From a checkpoint of a small transformer trained on Wikipedia.
Size: 12 layers, 5 heads of 64, MLP 1280 squared ReLU, vocabulary 3324, 16.9M parameters.
Training: a variant of Muon for these matrices, 5800 steps.
Each number is 128 + 24 x the weight over its row's rms, rounded and kept within 0 to 255. Layers, rows and columns count from 0. Numbers have three digits each. The size before them is the row's rms in percent of the matrix's.

# layer 9 attention value, 320x320, rms 0.0379, rows 168-255, columns 80-119
098:167133119101159094150105130116131097113093125166111137125114121111119122119128112167161073168155111120123125154123162153
095:111116098111182124127166107147137156150167129148133099099157100120089123116154132137097110124128143125138117121133106119
091:185124098119109161114143154131113144119129127093112156136122143127156123129158159083115127131165190086111087136158105108
095:124151112145140139096115134174124135139175140079073130090123147135146157135088143138127112138173113097138159138132111145
094:123092142095096111150144142058105111109145131135131137134163144113163107135086165122178111108158120103128121143118117123
088:145193176127114143131118128066127108090144133104137157087174130115153077133098094118123105134145135127118174132119166157
101:100162108088132170116078104145148195095106112133162146158110151134124157180113080105157142157093124161126121128108127174
089:134164154114087166104120152164125098127099156127105174146146137135160148134133110087156141146144117131133130121127124126
094:160067133084146092113128149141140161124149118145132131139142100151164128124102093135120137140130161132102167161121142126
098:164113119106160150104126120100132087157057130116127140092133149173136102103123170170098119094128121105117159136125166140
093:089091131140102114125172085162132139091133114157150146145142116116101110156159127126119139139139097122122132129141137150
096:125111104094151135125120091121093165080149127191166145190106119147143130105119122150142134156130130142084144103145113160
095:123158116102121113113144090147128141131105083135124125146141158130141130126139111129166108098111154153088159144129134138
097:100152090128165136138157158110136136106122157183133196122116119139137148174089115115104118158141116149130141097164123164
101:104119107199119136122146144113092083125126124138105120093117136119121120113074165175117152114149124171105153110152109144
091:133097121145123130095149157111122146095166147098168192095111113141106113107127083144091145096127137127100123159145130157
090:135123128126115128159120097152094151120169103162141176120099137132110121180131197137121142119150147134125106131156163124
089:101152125115146161152122106104137144158125174122161150125057108139112093163111121171100120130132108122123145127076104142
096:140148079133123113111144090174110106084099108119097129122173140134144142097138125103133085094110106051125135136131154098
091:119143092090144142155119133182086086101125112130185167124106134117126111152164154151133150121095133129077130131127153105
096:159134156115127117087091136142132093150137156092146077136138060123154122155097136126115109149113134107129140149120141158
090:100138147095135120099186112159160128165141157122094091135110152132133150125123150150173123133149138179131162097168145119
095:165096105153108103154146107142137158114129142101075111169115068124191145098162124120139144148097101122088068135123104126
092:128127135132139132140092165168129132116131109111131170145144156166079143098110131116135103140153147121095138150144140091
121:124127121132110125089132120084131136114104144131123132085125098158171120128109143205118125134118146121150114128145094116
115:137158111119107113129150078123143172128143110127160126160130129140141091138049092132102091131133141148136115158118099137
120:147082162137134146127124144150105134106051095165122117157103176132102160119122074155164137136101146123136118084114095148
117:122128155126156115137125168157172118099119143115138122140154134089100148109135155143099109129101109142119103108123102143
114:092106151120165168141154103092139146121137159094112104135147154177161156163133100104112101129121104151126099155107151070
119:106117104144138122131126108121138105090069144124163135132160133127151133179126117151153048159101129155122131148076144162
118:128126114134146136115121093146127124099145121123109142133108109168131177102141126118123146112158131158176155126141158170
123:122132118085110151133080129141117143135146149183125172105124212129168116155123155155108122139148149192140102110112110105
117:115099169107130134102090148126135148171115098109156132153130085186122137133149088095138116141099151145128144135148105153
118:151069101100103122107109112132165163120190123108095133096111123142186117094145064157103122117144103158150118155116142110
117:151179133148109130151137120127128091133098143106094096101088166110137163108118106093125120183145152108121147163154116148
120:136168124138166096130143130178127195103140124135166160141147117140106178134124108150167141145158106140130151130113137141
121:143111087122162134152153144090116118089155164161156116160118134125097132137137122136141128135135160126161138116112126127
116:077109169145180144147134164089147119119112126140116133147182166137099167114119120123117085143151133084150123138074131143
117:112107115122101141112142123115115137087100087178116082081096132107115128115138112084124139091129125114134140104099124105
117:132125118099148103148174183126117094103126167119062133138102172142148109099116158137133131098202111103102152122134137098
116:119115153085088124128115108120164108115136095161143171144116131148173130083110088136100142124154119142114104110165178140
116:078071140164158126141098086141081147140135060150144144108155078129141114099107161156129125150124104082101121157154136154
116:093116155098155107088106129078116112111136149089139125129095136115056133110133142125171126159134123130110109142158143137
117:101109167113085144109157135117128105160123125109105126110137105127129161112138119136147148134093100170114142134119121068
117:124141131142148168093131130160148083131145134145097111135149089121144149153097170098143092158150126150137094134115142160
119:132137133146082101122141113142110154117125133152082125111130112123132167144144114165098135156109169120079133140150137146
115:118145165124086115112131164134100186117097105139107179090137144129140178135096119085121107143109084146165103132130148125
114:120131118124153112142133135105126114122152084142154133111117147130139069132105116163157162129132151159121112085152096156
122:120137133130139123132120146152130117178146147115108131126142128115159119164139157103144133131145125097099168131087108140
118:125118084151080130117127089157100146092152146172156125142157081100122144084123153112113139094119050109089112131117134125
117:110138140137151122113162136129095122163129158129101133132112135107153128153181115162106103118132127137130151100148144128
117:112112155068095120180175154133100155058107159094155122146096139105142091129132107109075093099168121132153140111134125150
120:121119116108147106122151098127098126119145112168123122091130162084107102135127102136140122116110136146120134109115106144
118:130131153122133127131128110119140147096169128118113165095168133105119141129069133115118107143137174118105138162119123072
119:128151133111143146103095054138112135075152137143101186097109142140121141080107116091124149108102121106168159110132106118
117:177123155122110148147162132103116138137121132119150149155128113110163112092129164147179130124114104147111124147101106114
118:122129142131120104157165076116112123157169153133132121116118136106075122116206143111124134111113132138175141145122144149
116:113110106100115136122147123127127154123136119097169150132125136105117105125107176100133124145126173092061098090100107157
117:121113132132148127166111128144165155125160134147108163158115117096109092152131138150126127139115140141160149107109142100
120:159107132121109106109144116146104114127142122150132106154133145122132101159142129138125121120076159123154127124154143147
120:111114113197124139130103129119145109095151120136142112149116132115120126128164141193112137137147111146123117117128108151
117:102129149167102125167187146124128147182130113113127131088105117135132124138138086101071129147165137119114149160144105142
120:136125134115128163125124136123112097125109092132116115130140128169131078126172115139109119159074177180137122134108111112
115:123128118148138101154126127107112130115142132118107169134160096123139139168094129137137110145092156119189101116125123105
117:116122109133124123138103120146109106142088118155136164168083120088116127136103121139106100106109112163110128148110160117
118:121135133150128151155139096104113122182138148116090158161197119103149157118137104172133162092084114141133124084067124181
118:107068140110123134192102110155122110137144135089152136128144141119163144134151139136141156203081120123129159126120158091
123:127151102140102126135102120133096143138132125103084127117168163123141122120156139161111127157130158086145114099094134102
116:106102161140117104100096120111103110142105115161100106109166106142121147134112163122178147163136101116115098094131127155
118:103110130167141130158095162118192127121123159164141132142113135131114154110104096138095141102112116104141163122116117077
115:100121102144095136131099126113140118097155134151108069122159159117146136121131156124120125129136134126140154122157149120
116:185165116122110141114122117118135112105139158121128147144133120146119153118121129141093139203088110129125119126121144147
119:073159151122104165095151100106071149137075150129182125114145102111129093115117123148094127140135157112105145115145092120
112:151156149145085109147136112159163109171099138151128168123124115111134110138126156128106113103123101124136150145139101136
119:126147092148086088123132103152110109134089163129131070154139130154127121117111140133094111153125142113180128147075104117
120:115148144180140106128092141128128127112125130127121165082100094149145131131121103086116122123103115067139154139138129150
116:123080129102159089108115122106143132124122150100102093165135143133124162102088156125127128144124168142141091086137149126
119:087099156160133162125128138167098131126108082131106082133118121112125167181107108107108155100128165132142133137134103113
120:110128081133170144109134123153155118174168129125099148094205137135130131104109137154118125117121134114173128123126123123
114:079139130136145153070130091143136083123112176112131148120116129144141134092063116146117112132122141145100088082138132131
118:114134145152139113115153163110143116140137161119137126138123159120115111113104158127099101129097104090121127103145161125
118:131148131110140162117114097116082134107133079136152123108139108141148121165113139139137127109164113120091130154131107148
122:119165146115137126164149149127135126053150090131092171107178159091124114111132122117116173160114160096108172121138086156
113:109122116137136136119139116151130114178166099113124082145141119114109129154136094092133118127160127111135112164112156128
119:067145127131184113108096119149131146150125115075132144190101104096099140145128100139120148088150145163121123117152117080
116:157123140107111166103169165105129114137145137109102124157138117129145172116133151082144141161079129157107136120156117141
116:136123169115133129106160112121174091098160120131098072108125134120139190131119136150137145101126167127111148118146126131
120:120147127160137120099140135127096134121107117131151119095126147131141069127108081094161150110144150060119114141119113114
# layer 9 attention output (transposed), 320x320, rms 0.0643, rows 168-255, columns 80-119
097:112164145135130147122144159126108127166127107125123130126130119140113143139110155104140146156103139098159127113145058124
092:140134134105095130156110121137127163116158151137156159137122142142154167139120089115123117113114135133131145124110112114
088:140078135166156134104119150135156133130105131167118123168138111114158118156175125089131128116150124127145129158132104114
091:100104113133110115141091115070117156136148138120146116138126126127110158076153127172131149135148161163123136132115125139
092:119127132125107169166175097178140143150154139107154142133087146163125129141142101132097149136068168140125159164151135138
084:107153157135163136140111099140092109139129134133133109135096134080180104151114133162140162126124112093077109125099098107
095:152186136154109076165130123147123101164158119140092074108140101147095114112113134098156091105144154138123148095140131101
090:113114121146190141154117095134166134107115147095126112116132164143101115152111141149072136090119119108118113115147117095
091:126113076200130188132119132125144087132131156158113123114112071131131151120111124121124131126149116116137109119125093117
096:117141179142102116114116150111128107111126123140153112150150143138137139153120169178117147142127127122101142134156149101
092:104103090113136132113099139172108101095108125133161128138073091119112141118125164120121150131122144132134115131100143134
088:177119102170090076086137154140125112177121153122115164123144103150112152162144138133096132123161104122119116141107131155
092:129121163145079130148113135104169130113115165134121114126102098118108143137126155147067137134145117134132148126151135128
090:135158172068127134133154140126126144140107185105138131131185141117124073085165107119095164106144134109143112120098081123
094:142145153112150144170147122119166148133122128110120109171135122096150138101153093162121125161129111098087139147118089146
091:143112123126146156162105107175154127142088111163127092144163105167147125169151162132140117111125111109145130116091143105
087:093079132112137122112126162079138109154127147137137142160164110150102137139086114156121134119135156134119185144148122166
090:153135113140149139099128131138141110122116145140122154131205142133127141109149130124142112086118134119116138153107143085
091:126092130111102115123124145118079142162127148157150092157102157154136114121105136123122083091162125146100109117105138145
091:141157154168121112116074113130097150198157159078126123134144150163102150130138100111095112131150141114147141148123139135
098:152183110135086145147116170170116099086138100129143153125111160135093108106114153134131099145110113095107171103145110130
089:137174085105118120143112137150174131107086144138113137130126175101111116134098172127129160124104124124110124145121122126
091:134155139131135116135116130145097132121128114122135093106155096109089117153160115149144095118123164135138133117132197157
091:120107143089122142107128124162097111177089225155172140093102151149136134134156114112154155161109148120138127128090151152
113:140107114124145124148137123131135058144094135166124091142153168121121166104137111125146135131167112106110112117126155147
109:151109149115137114134131169122107161117134130132109109129098157089131129133114142151128088128112126127103154109143113165
116:106170104138122123172128126118127140116134132139109128118144112116114130157180173106120156121123128140129126122152142109
112:150123073119138067096115096134083119148085093162135122097108121128147113097108129140112174121138154110139127150155141120
110:147135121135122135084137151165152135132116080143151100146099115105111127140105147148118126102117178188119140173128157180
111:130154113129124151133122124138089138129166097143137130093102121091123145132099137106103208139125136123165161104145110110
110:109104128120126131101116110088130107118120099131134092129161130132170135147126125154131141092133120103129132118163093120
119:118093099112125175121133120162135109075082124068120173165137126104091133126113087142094105105109128098124120126110107116
114:134136146111087138148139175147098113103133112165155129113110152124128093160134167158126110132117154131132105142144131091
117:106165182102113143120147137105104103143085123106148123126129116094135131128192154086120097127064175105144160133120088094
112:129114144112154176144117123112142142145146166130160165164129115117123124109140125161141144115120150154117101086130161095
114:082119157094136156122131103104087124116164132105115091102121151125130051148115163102135158122149133105147105135128170148
117:165148114128132070116116142112155098109068117063115127086149130142176178124135106140117153150090123157117126124101117142
112:165100133131143133099183101170102172164079133131122122123075096128137129122146127088137171127103144116114103083144147116
115:136170129157141124096134140126126124189163144113149130125127141133151092137076125159104146139131142092148133109149106129
113:149137125090107121133097081164168156134146112117195094120104117128141147090146145189098100129110169139180095111099120092
110:137119163126104106096114116121077178118133182117096103134123091097103140147185117112107146167097092118115162178130108134
112:168121148154129144112139129140108138139124132090128118157167122112118144119126168131136144125109158152155183105149118163
114:135106128173139129121083147157168172122138128123099112071148106139147104163094083132134131132131157127063145135123112135
113:150138158122160121120165137082153149103180170119147138158125164157103126070122162095115155106156149110146149101175106171
114:100139150115109101100125115148110149150173092116131158099194120147099160120141134175138145127137149162112141151097123135
116:126141140098123178116129115145179123138149134125128101120131087119136125148116132089112078128108118130165120112105156123
113:096150102130167170118162101154129105161086140127160150180105140138134106160181117166123125120118142116126137123120112148
110:116126147101091114110135139110158114144106170073121123126132127114170149112177115116100105119129123191125153150140108083
118:138102143149147123160116158123133138115109100160157160142086120116122098128145102134162131127088115144132189129153136134
113:107105132137140080120087149112171094124139154076141149156087149132145087158129114137117119108117165130142150096184125132
115:180098141186177104136126152143114138134086090150123115132120139089143149062120140113174163147120101116147132143113166109
115:112130083114120146100070148110149094107127128113090132157115139139151116109114115142175155106113152136125149098138165121
114:114120093123118133143137130145110122112134108154098121146112129136115121117118146110123111169183156103150145156141122084
114:116103141136134074110142127096117098162100112114121137157131145157123145101135103121099150145130099104111126133153134160
111:132136139133135114106155165146151107133128130157151125124091096129162119167143113133135123140134125125122092134117137119
111:122113135119133091112137106117138100123106112119131121123150120168136134144113069101103172135131153135185121118122105127
111:139150105118187136136121131106153150113091138098127106134134135135139098152132153130142123165154116158113142086107146119
112:124125110159156104100111141106134116095120131142111121139124138178106125144115114134099097125126103123148155156131128097
112:139116161136140129082145105122145164100151152143135131096128138119121139106129136080087136136165163105108097100173151116
115:138156104130116127160093097138120105151152126146119149142126148119120148105134089126139157151159116122171136121061107104
114:134123102091127160115178147122145146163123161141162142125145112143182105147092099125128105144145104156137120108122138118
114:172115143124093127103122120120104136107123128124113121121152121138131126108096153159166107082162137178168128124116146149
114:106110118129093129148149161118120124120118089129165090118134119123119169094129130159119144099114149117113158116131139114
109:169129094108120137104105144121184108128129126143110144139125149105130121111145157111158153121139125119147154184139141152
113:135138163101064139167132136119126159127122138091120095109139117118154149103145080117093165150139151089136153147138128151
114:109133144105129145109103169141134159138101093110181104095107116133110112109110132124151118133164138126118153157117162099
111:146125100130130138089170123132129127130147135125127138141112078123157116107147133092137144096145125143135153107168120177
118:160139131109144167124132124123146105166086146136126118105102102123140090121090147116123110130104101118132163147133147136
111:119132107132130130109160151129109152097147134119157125134147124107148118133126153135097095088173172125127140162121132111
113:118106128142103132130124112171139116120150132117172109155106136118098109143120100092163132125111178145109112163136142130
110:154136160046121135116120129170131115118103113125169106133120131168125108129120078122142147115123127106104107109089133118
109:120127126161186135137123141142162111140153151123158092078102164132113116162103151165185150116152148102120145119149096140
117:189128129135133159201127043157143112120123117117135137088088120142131121115115129103146104129132097124177185137148143140
112:142183090093169127141135141106126101153158117102172104135134107141136099113134080126148117167100149120122110167140156102
114:139135113134106156129135140116121173129136125136167139099108147116123090150187139089136149133133121118101144119166140130
118:123128169106154153129088159146102107173165095155158124113119170098124098174063140160143116163147147124140081133118095217
113:117160171163138160122116097133111153074125106105156151112152151158122129071145096149150143145128122136111112079158118098
114:124142121117125114115155129136132134096124111099097193147059150181116131161152133122156116133136104149117116106151131166
117:103121155146133146122118108129130125081123153105173089197083121113169146127097142140151144168116109128130104136182146123
113:152154115137137110175097110101108155105134099145095086113147122095131137141149114143157089124149115109083115128086110143
113:133134117124132148095096118127157111078104136106145152141144133128089105125122146103149137142100136142140154128080112124
112:158142123159157105156116076167166145105149134145139110162158152142088113143146163120119171102096080132118153150062132090
116:135086128149110125122149124099130102166132137150154091123098108129243145126106151138129118109137099123100146094058154100
110:149118147103104122165123120122132127142066115127139172112132136113129121141126139118146108116120167147111113096123125139
112:171119128105109110161132169118139141148129181145126144116138110140137122144143129158113099123089152095141078128134103151
109:099155159140156086123108130135135105092118137176136134129136127135161152151161137150173131128171121106112116132149139114
114:121130151176115117138131138150092170110166140139156147121123120144149130129117086134142110171118080106135129180121095142
114:133152133125106124154103153113150131139158165123118143129103131155136162157086105144118114145140112121122100085158175145
# layer 9 attention query, 320x320, rms 0.0308, rows 192-270, columns 80-119
045:170126087124119157140145130070108128086158135121168141090125105074118096136111137122100141105112141135107090123124081097
046:136150121110146101146110099188138150118158152115113096110146156105145115161093117097102164135105122101107155134085132083
052:101145122117127134125109137185139118179137110106123136148162135169112125104110137118169134122126148095146136080119135110
050:151116147132137110145141117126145133100073136102100107180125129100109115142173163138133094108145113131181111164131105148
057:096157116130130140119094138145138090162167121123135158113136141135118120112092115128144154105111162093093183083156162105
050:130098136130170093140118140175107130162141120104067147126152156152138122126117190122125126134124134090174086114132119058
065:136094154130153136126178114098091148071115156119145126157105154127135164138142151145091104134115118150136097134104117139
052:156157136107134155155134146080120132116103129155158116106121142061119123134130099173153131132145113135104179135108133157
064:123093105152106092129098135157134118146115141115112116137158133178119115120138142103119127122115141140142108086120115111
069:122107151158160151116166115090101168085100154133149116131109153112122152130151129131074115148103105155155104105124085127
062:107160106104091110140078153155150089156147080103112138128129111116134096110111127122173147103136123110102169131138163123
069:105100142141111078089112146160124108145157150129126145141152144135099156115127133103116123119121139117125111104076117122
077:125123137159165158120156123109106157095116151131134128118134132117104138132125110141119131133106145171144110125137115136
071:171162146102141169133129100097144145141112101129123117110096117126129120150127136145141121140145121135139135153174136138
079:105119113102100097129107133143137076131130104131105117144113135150141126145107144141147132123113109119124117139104124119
083:100109130151134151121125182145099101116137164126115154130150125121126152100113107120154149106112147115141116098056132126
113:141139137123172117116155074117128179078113165156158118118142091123112127145145111125086142135125138165111142126180137145
089:123124150117105118140159087092139123122126129163157096140091115144157137129113112140113112129105107148117099138164110095
104:122079138128102147111151114100134124156110155138112097138141123104158142102119114124110105119101150125087150126139102103
095:148113112129105109135114135149141135157091107112158124137139185171123107157102113127130114142145131119119122117166109107
120:155159135141128157118130091118130121193116126139103087116132137082137148120123147090100105165156142097120152099105136129
108:107105148165103125105139079132147085120139131133127168109129119094160130106132135111141149089107131102135137150138140119
122:127158133073147132175153138068116095120128100118142133138092177153104102117126129086162079179154139103134072178097119164
115:103112174161114112201132083145155173135121142083141131104147119098116134126141151128158138137120119104130152123162117130
122:116109114126129130140167098175158117090156127101118128121118177157125104147120135111154125072128161139135121131143127101
114:085114104136118097120112141110138136171109138131139127122111108128145125149134144066099150172155144168108112138117137118
128:126163131101176155135119132137123164124128159088147169127146148151116134130100128114101131123137134155152128159092162103
124:151156161110089171105139132154122151089130102134161093085091139198100168127104092122148076163147104155138171149125165161
125:130116093111145103096161124129144155152113151143103070106120175120161144122133115101124120097052108150117132121120145136
118:132087102081139129139067107123159122162164099139138141142128158131164119141145158134150160194162131135103089121163106125
124:073153131110108125116103105164154140140163143106122143091123170127097114098142168106078136140127180117123106139116076129
126:136176149093146134116185146139149129168143148113111162105121105116119126140100156149086157138093082131122118140119105153
124:131144145117114090105101129102121098115137109142112134078150144156116100156155148127110105113151102141105101149115130087
123:148099127128176165159144114151126126110163114085115156112103151133128121117130108137136128128100147114121120086116160164
120:128168093130134137086174130102130153123120137124132147147090159128116128121155107132107138140130137129183133136124100101
123:151144084131127111131120098149172135134126134127120150123134113102129128157119152107120135146162123108131142148116165206
124:133118125117126118119141087115110114125141124092130123177093128151131145169120117152145124149158117152118150114126097121
124:095117097169116113112127151139107113112095150114147119126119131153115156144132141132084113151110132113067096137100159133
119:134074148138132154133106105149116106171130121142098132141165136121107110107132089080151137118112146114173139125136161148
128:135023132118139111133161091178125131092146145145128165080156090123088150120133122109117167141107154141160119126113103129
125:107138100142116174140120122096143116131127115105122105112141117146127136156121126110110130091135145097118136161120126130
117:118121091113092113089144142138079122132140131138099166122205101120154123124144153165086170120097098135123139137078156181
120:131147179148108153102135109169108130139148088138149097096138152089130148147134140186100124124130108118128123116138124126
115:123107125118121109189148105112160108166121156145162143118135148133145143118110114143141125126151115141154118083095109105
124:161124128146108135126138132134140112138146110194122098136119169137139142141144101112130113123130160116123165084095118085
120:139157125117138115110081107160101136184114092140139148121099120130159100102123130118136119189132168107105119146138112122
123:094106105122136127083110144110095127141169161094178138142140169103085122127175086119095079134134131145135133152125076141
126:141116111102125156132078095119109131166140111132105174124103087137122128131132127115140105114159159159153153110156111110
120:112147134174137116157178131190105144127155101188130135119126124120132107113139155098099143172103121087109127135109114121
123:143148108099142152144107168158072129148124128140162108135125104132113095141139124119138142110166125159160138118122116149
122:100114095127134155156122131167117157115113127092149165131136119125125140136129103124101132102086104118151151159157112097
121:154116134102111148132189122120152140137134153159116103130138076130153162099156147122134134117141108094112096092113097158
120:119135133134104115182118104108151128134165112126112083171151143106140164148169131103155123149112152109157120108140120127
123:135104105143169136167176090131153143116141122100128113144135100157139112124145164160153125121189134088133144127117137129
124:170100088112150087150108102128143150123137079165117155121144143093134129172109133127100127127139127127146094158123144121
124:115174064107129144105133153110129118085104112153134111122146160143152092155132141121192095126131112102091116132113112114
122:112113136110113122101109118098103120113147167145124099113142133136060137108125124109149128124149141155115125120136146106
119:117143137148106114114157129107105138094105141118137122099131179082131109126120151129127112131120139127143116113145114137
125:144121120110139103083127115142104192123108158124174141162150111154135134125142144116148149136125067096149110125099159116
126:079156107111127145107100104161118122125139109129127147109154134117146130104143132154096115108127129142152128112085130122
117:121064110133117118157101106089118105147128176131139165095111089155102133124137129152141118119135138115082158127133142156
126:135113125154139136149109167112156184136142123130105135149164161113112149114119189156145098139116111076120136129167130155
121:123121142127107141117116121125143139101126146139111141155154107100125121095087126098085145137103124127140135155094124138
126:119137180130147169101091128114109139156164112115147137090141119092118121141132143126132132166100177134072100147178158166
067:136138109139117116109153119153130096146164143118103153154124141120113098070123117140124141116131132132137097082090102166
073:168138150112125137091158140124129125106113128150127178154121103149124148076142125137103116152146125168138098156150119081
077:138130119115124141130136087119148121165159095168117122139133095067132167117144115113167136144177128113151162147130169106
068:113156162155134137168091169192148104114118122077188123107150110087152072124152089124129153080116161126102123115123126149
085:108106147139129098120128121148138127069095135077136167092130142115141150085081129171130147126147088120087118166094132171
083:120169118111128128110124125121120127047092119064107128089133121096090141139121157120122131093098122109138105134125184111
080:125157128146126152153152097131084105083112128163095148138105144131127152150130181117140117124149142117068162112152146151
078:114141175123119072161124138139115117124104123121148150099117118142085095101136128106130141114107100134125120125142131176
087:131139144097153134125112120150127120117138127082130139121152107135096098141144098098150109125115085125123142164124092125
081:147130143110134086143114152177172142181116145144083106145106114146164114127113094114126131139130154102120126151109148098
095:141094123104183162160091134099111131070147101088140171147115163147094132121109180132131136159129116119083125137126110132
094:122145160121099100150127153153144108174087135141120126111155117172144100115150097091120145136121117163107126122131130172
094:126140141150111172130125160118100139114150116146095134116179124154072133123112146143123118134130128148119147128088101143
081:114082139103152148122146132110148122106168081103088126123136134120110158121137133107123137120123099149137136110154152125
082:126135111114112123106143160061146119087144088132108154101090112105128137129108164141160155134120108127131092124101143118
# layer 9 attention key, 320x320, rms 0.0318, rows 192-270, columns 80-119
045:110135127172103098100071081188123170142113160106082096162098132130124124114149153124102090143142105139094194134052098145
040:118103137117088128125073140087120132092108117137167148144152121127104151089124129127175128117134129139111123127139125155
047:148127121117141119141116164110097114114069061140128107142119099127082113117126104117111118142158134140142076144148128083
049:117170130109124105182126137135164083134116151142123148102129128131085108124114089112114158106104144133165104104133140137
056:132131143115132112155110161116110167108082037141126114176134113165119132132142090138135104149146129150148109097153143122
046:131176164111103152160116156112126140151154140097097115117160145116064113151161105097110139102127139182098098074117111156
056:143133137144108132084145081138161090137158140100176136150136145089191170126123156107145169118141134123151161133152137135
050:117129075098123124161114114132131103156137090115158125146115132177167139125109101130158121146156118134138168139163141112
056:128157157153142120104177108159140131130096184122062123133142126065123110107136159097102161095107153152132107144134138099
060:137101081119136127126122067154159108153141100123164140133110139118151159131136155130154117092151119116158181132154152125
063:154129163091137113116109140103115174121089121123091117139140158153112102156148125100074097112111150127110074118101085115
054:127116138155127127089158090140135131172112151121108136102149143091167106098122174122128141115095129131110101175159124122
071:119100079140128170130157131149121108162164129125168140113107140157140148124137103116147110161134095131127164124140124170
062:131137163138150120135124173163127122110152150124139110109110099178084123153160094142094144159124129096131112108070152135
065:126178198110143103127108100121145153124110145101123122140139131112119091103121138124123116126158160102140088123125122114
088:125080073139096116146128075144108115135143112140128153126116114098167112133091113108161133146128105157116128130140093119
106:134090054159123150128150104165102100100165117123111117127122153131118142122133103126148112150161092143141154133121106141
074:161113122108129124079147175139112127141139092126119143129148112163091131174176141158095120129165150126131151139125151146
093:117075124135105114161157122099146134151143106126117137142084105085163149130101128145112092132084119104131141146152111143
111:100126138124143178137135193124138106154132165147126125135129110107124121121151142091125150141101112112123163105123131127
112:118132112112177117146109152162084130148088133173090096130120140109122088093164132121114123083124100147096117104117139109
114:098160120134096117177134156099143125140135168168128099111156122112157072141132109121145138111095121140116123169106149078
116:158113105119148150134115153091126131102122135140095111141126048102181136114109141081108117136120109084134099120138122096
122:105131093114131117145149127149135105128128118094103124095126137128139166118158137112147116100133137142130178129136113132
116:121174111130107136159155084136145159170139081144139163097156112182168131125109125092144107125087165117139117124116120097
115:112083094132109107147102134110143122169103131130131110092168054107142117132146127127144177154152148143115116118169142112
123:094116182110173152114089100130125150123139142111111156148145112099100132115100151138085168129080103124169127124154112122
120:156115084112116173124127158142092118129128133131140109153104122137108182145127138120094098155118118136152127117149211149
117:115136112063130142119116119118148149167130124153144104137100119140135102118092126132090099134100136164118099133116128149
112:131132105100141119104104109148162109132133162126100127109129095144154111108107177111128139149117132150094110110132083143
117:091109174087137157109139169135125154122140155174142123129120128133109127131132129131131156151127129116135115158170119134
123:127127131096142132120135168147162122129136117102128105124118145122093162137101152091132164098061108128120109117130161131
117:116160121122161124127148139148162119154160098092148124146149129151156126156205133149145174137133119114130125119134136114
115:113097122139131152150146115157115148105086091110130117101147166162105153119156156139100140151119068130152140127085093144
118:144140128125125133106103112128121143138106104114157139138145131129125115106130105107144158126135107135167114156142126098
120:151127123113142130128093084097191155149136113155156094153104136154131159127121128132098139119139146101109133106137196140
121:172110178121147146124130143125178102161124138110191142153148095166125148145162094142120085137139088103113111134150078122
117:087114083154139087118134117131178133114093127082114146170132110137158098126139117106069100116178125124081123085083088126
117:112094106128104124183131149131111130123101128164144115103088121108118122079127109115119127126117133167147155162164178150
120:120115131119132100120147146135133126167136137155170133074102123146137175103105135116133156063134182159122087137107141098
121:111145141178091147170109101106195149114097161116102128129154108141088138144112146126151135107127110118116129104105146172
115:134146116157137120111162138154099118095159125135107089124127132128114159113150120121102199096127149138168139123150125158
117:140117128162135144123111169124081100145146144116198122110122133152171146162171123123104191059115099100103109123105125119
113:113106096121097163153082098121124130116142129143143156157098128132098175122125158139139119173123143111122081115108118112
117:141053096140101131132119090144150136131108128136141112095108146137111119114136100163117135105104146112109157108119121123
119:131134158187133109119167135155117118144106129118167082129135103132143103108110145146147137149119137102154128116127136091
116:135112124130085117102132172156151146155133144087119096146117173176122106097101099138094122126121137083124121100129117162
116:145069106116122130159123108131119163179122141127105156116117072131197139141157123092158115142141148159178190076129133152
110:134163096153129106192171100141137114125112127124118104130103142111137130138141168148159111161103113095124137134164087108
117:124114139215075129149095119144110125102127108130099086132132121146070099162124126099169116146111154161106139111136147119
119:079117104102135190148156117139135138102130154138103121075153130168112165156098130154116138144104126124105116149110136087
118:150103143097113129166093132152151105111116138135131154151093085100135126103143126142155090150157113141127156136135096104
117:131140150116121173126116135140186093133122098101133116131208118107107112148152177099120095141083117105137179118160110096
119:149135124107092119128114098148142167132129100159086111193134139124095121115131127140122097152112099120166069152143129100
121:169089127136184093133127132133105151134108112156114138125170152116115139115128148138108133155099113108155109163118126157
116:175136079148158153133102181110122116060112168165108118134129102142131151118106104142133142133130093149151134135119130132
119:154152083134123127159120161116134097135173109113117113114112098157127131147095148161134147108146081112162133117148152146
120:141169096112132178096114153115135152112103096102102101128105108123108138121129097146149119151149118125117157114115113158
122:146116112108173095099120082135113135101120120125101120102111159089140117114113165139166133146128112109153076134114100096
119:118077119139117133139163144166127150100109152138138125124153095162133139151119154117135152142092136127152137110138148104
113:144095147055143136158107109143111158145124134088141155125153129155164129150144150164141104151139131139118158160142135132
118:104107135169174126126120134114169150088076114145122116152125166104076139130128170116085107106162111098077149157197135131
118:121110100132175125150122087123159104109164158095089154127136145149131131111153140105119142142111108096115117173099160176
123:157098127171139137106105137108134125085119121083143155081150137082127124107116112152129132130135193130078127099130166111
071:145117112157101204140162081113112149103116132126174099107142096135134163160136121132144142099155119131119104141133159116
061:112181152120101124156097155149108117105153126117139090114101168096153119128135155149066132129170144093146107063131154130
071:138151126088085143092130104157127133175103098122150094110133130129131116142110090096070090115136093130172111102152078168
069:124140114096129103120151135097072136132136139127098112118097110189122158140156146117125147188151111092126119137096155142
082:159158131080144144110127092128097104169144155149107132141099106161115159121145133150118146117137102161139146123160136122
081:135123135130129134123118130124131121139125115134099170099114112164106096161154131141126179140141130141160155111114116108
080:134126153111134142123102119112143112082127134153160130135152135115114158135123102124104119147113138124094100097160119121
081:090137108105142128152125069160135142161070138127128108093069164157087123118149156104131084134133112125117140125115137113
088:137126117116133125156148120162113145099111166143126111121122103114084126106151106133140145135133122125085110095157124096
095:127118185155141162120106143124123151159128151116108097137094121094126113120105095121149138117099087173149147096157135135
083:118144107131125129146092112143136083132150174150157143170122122157136136152125156135121124140076135128109099112134110144
095:078093160156108147168143123166128151100153150114132110136125111118094154118167113138124142135131150154107136135165136137
095:097120108109156138169118096148097155093158172152132168115160119129090090185138068114154173108122135123098112134145095102
097:111115107121118131141144100167120114150108125095074141146128123102173158137121159172143108133157118136115126127090153100
100:106145144145122132139112104176116117108123162112112137126133107091091119124148159139123107183130157134113110109200128090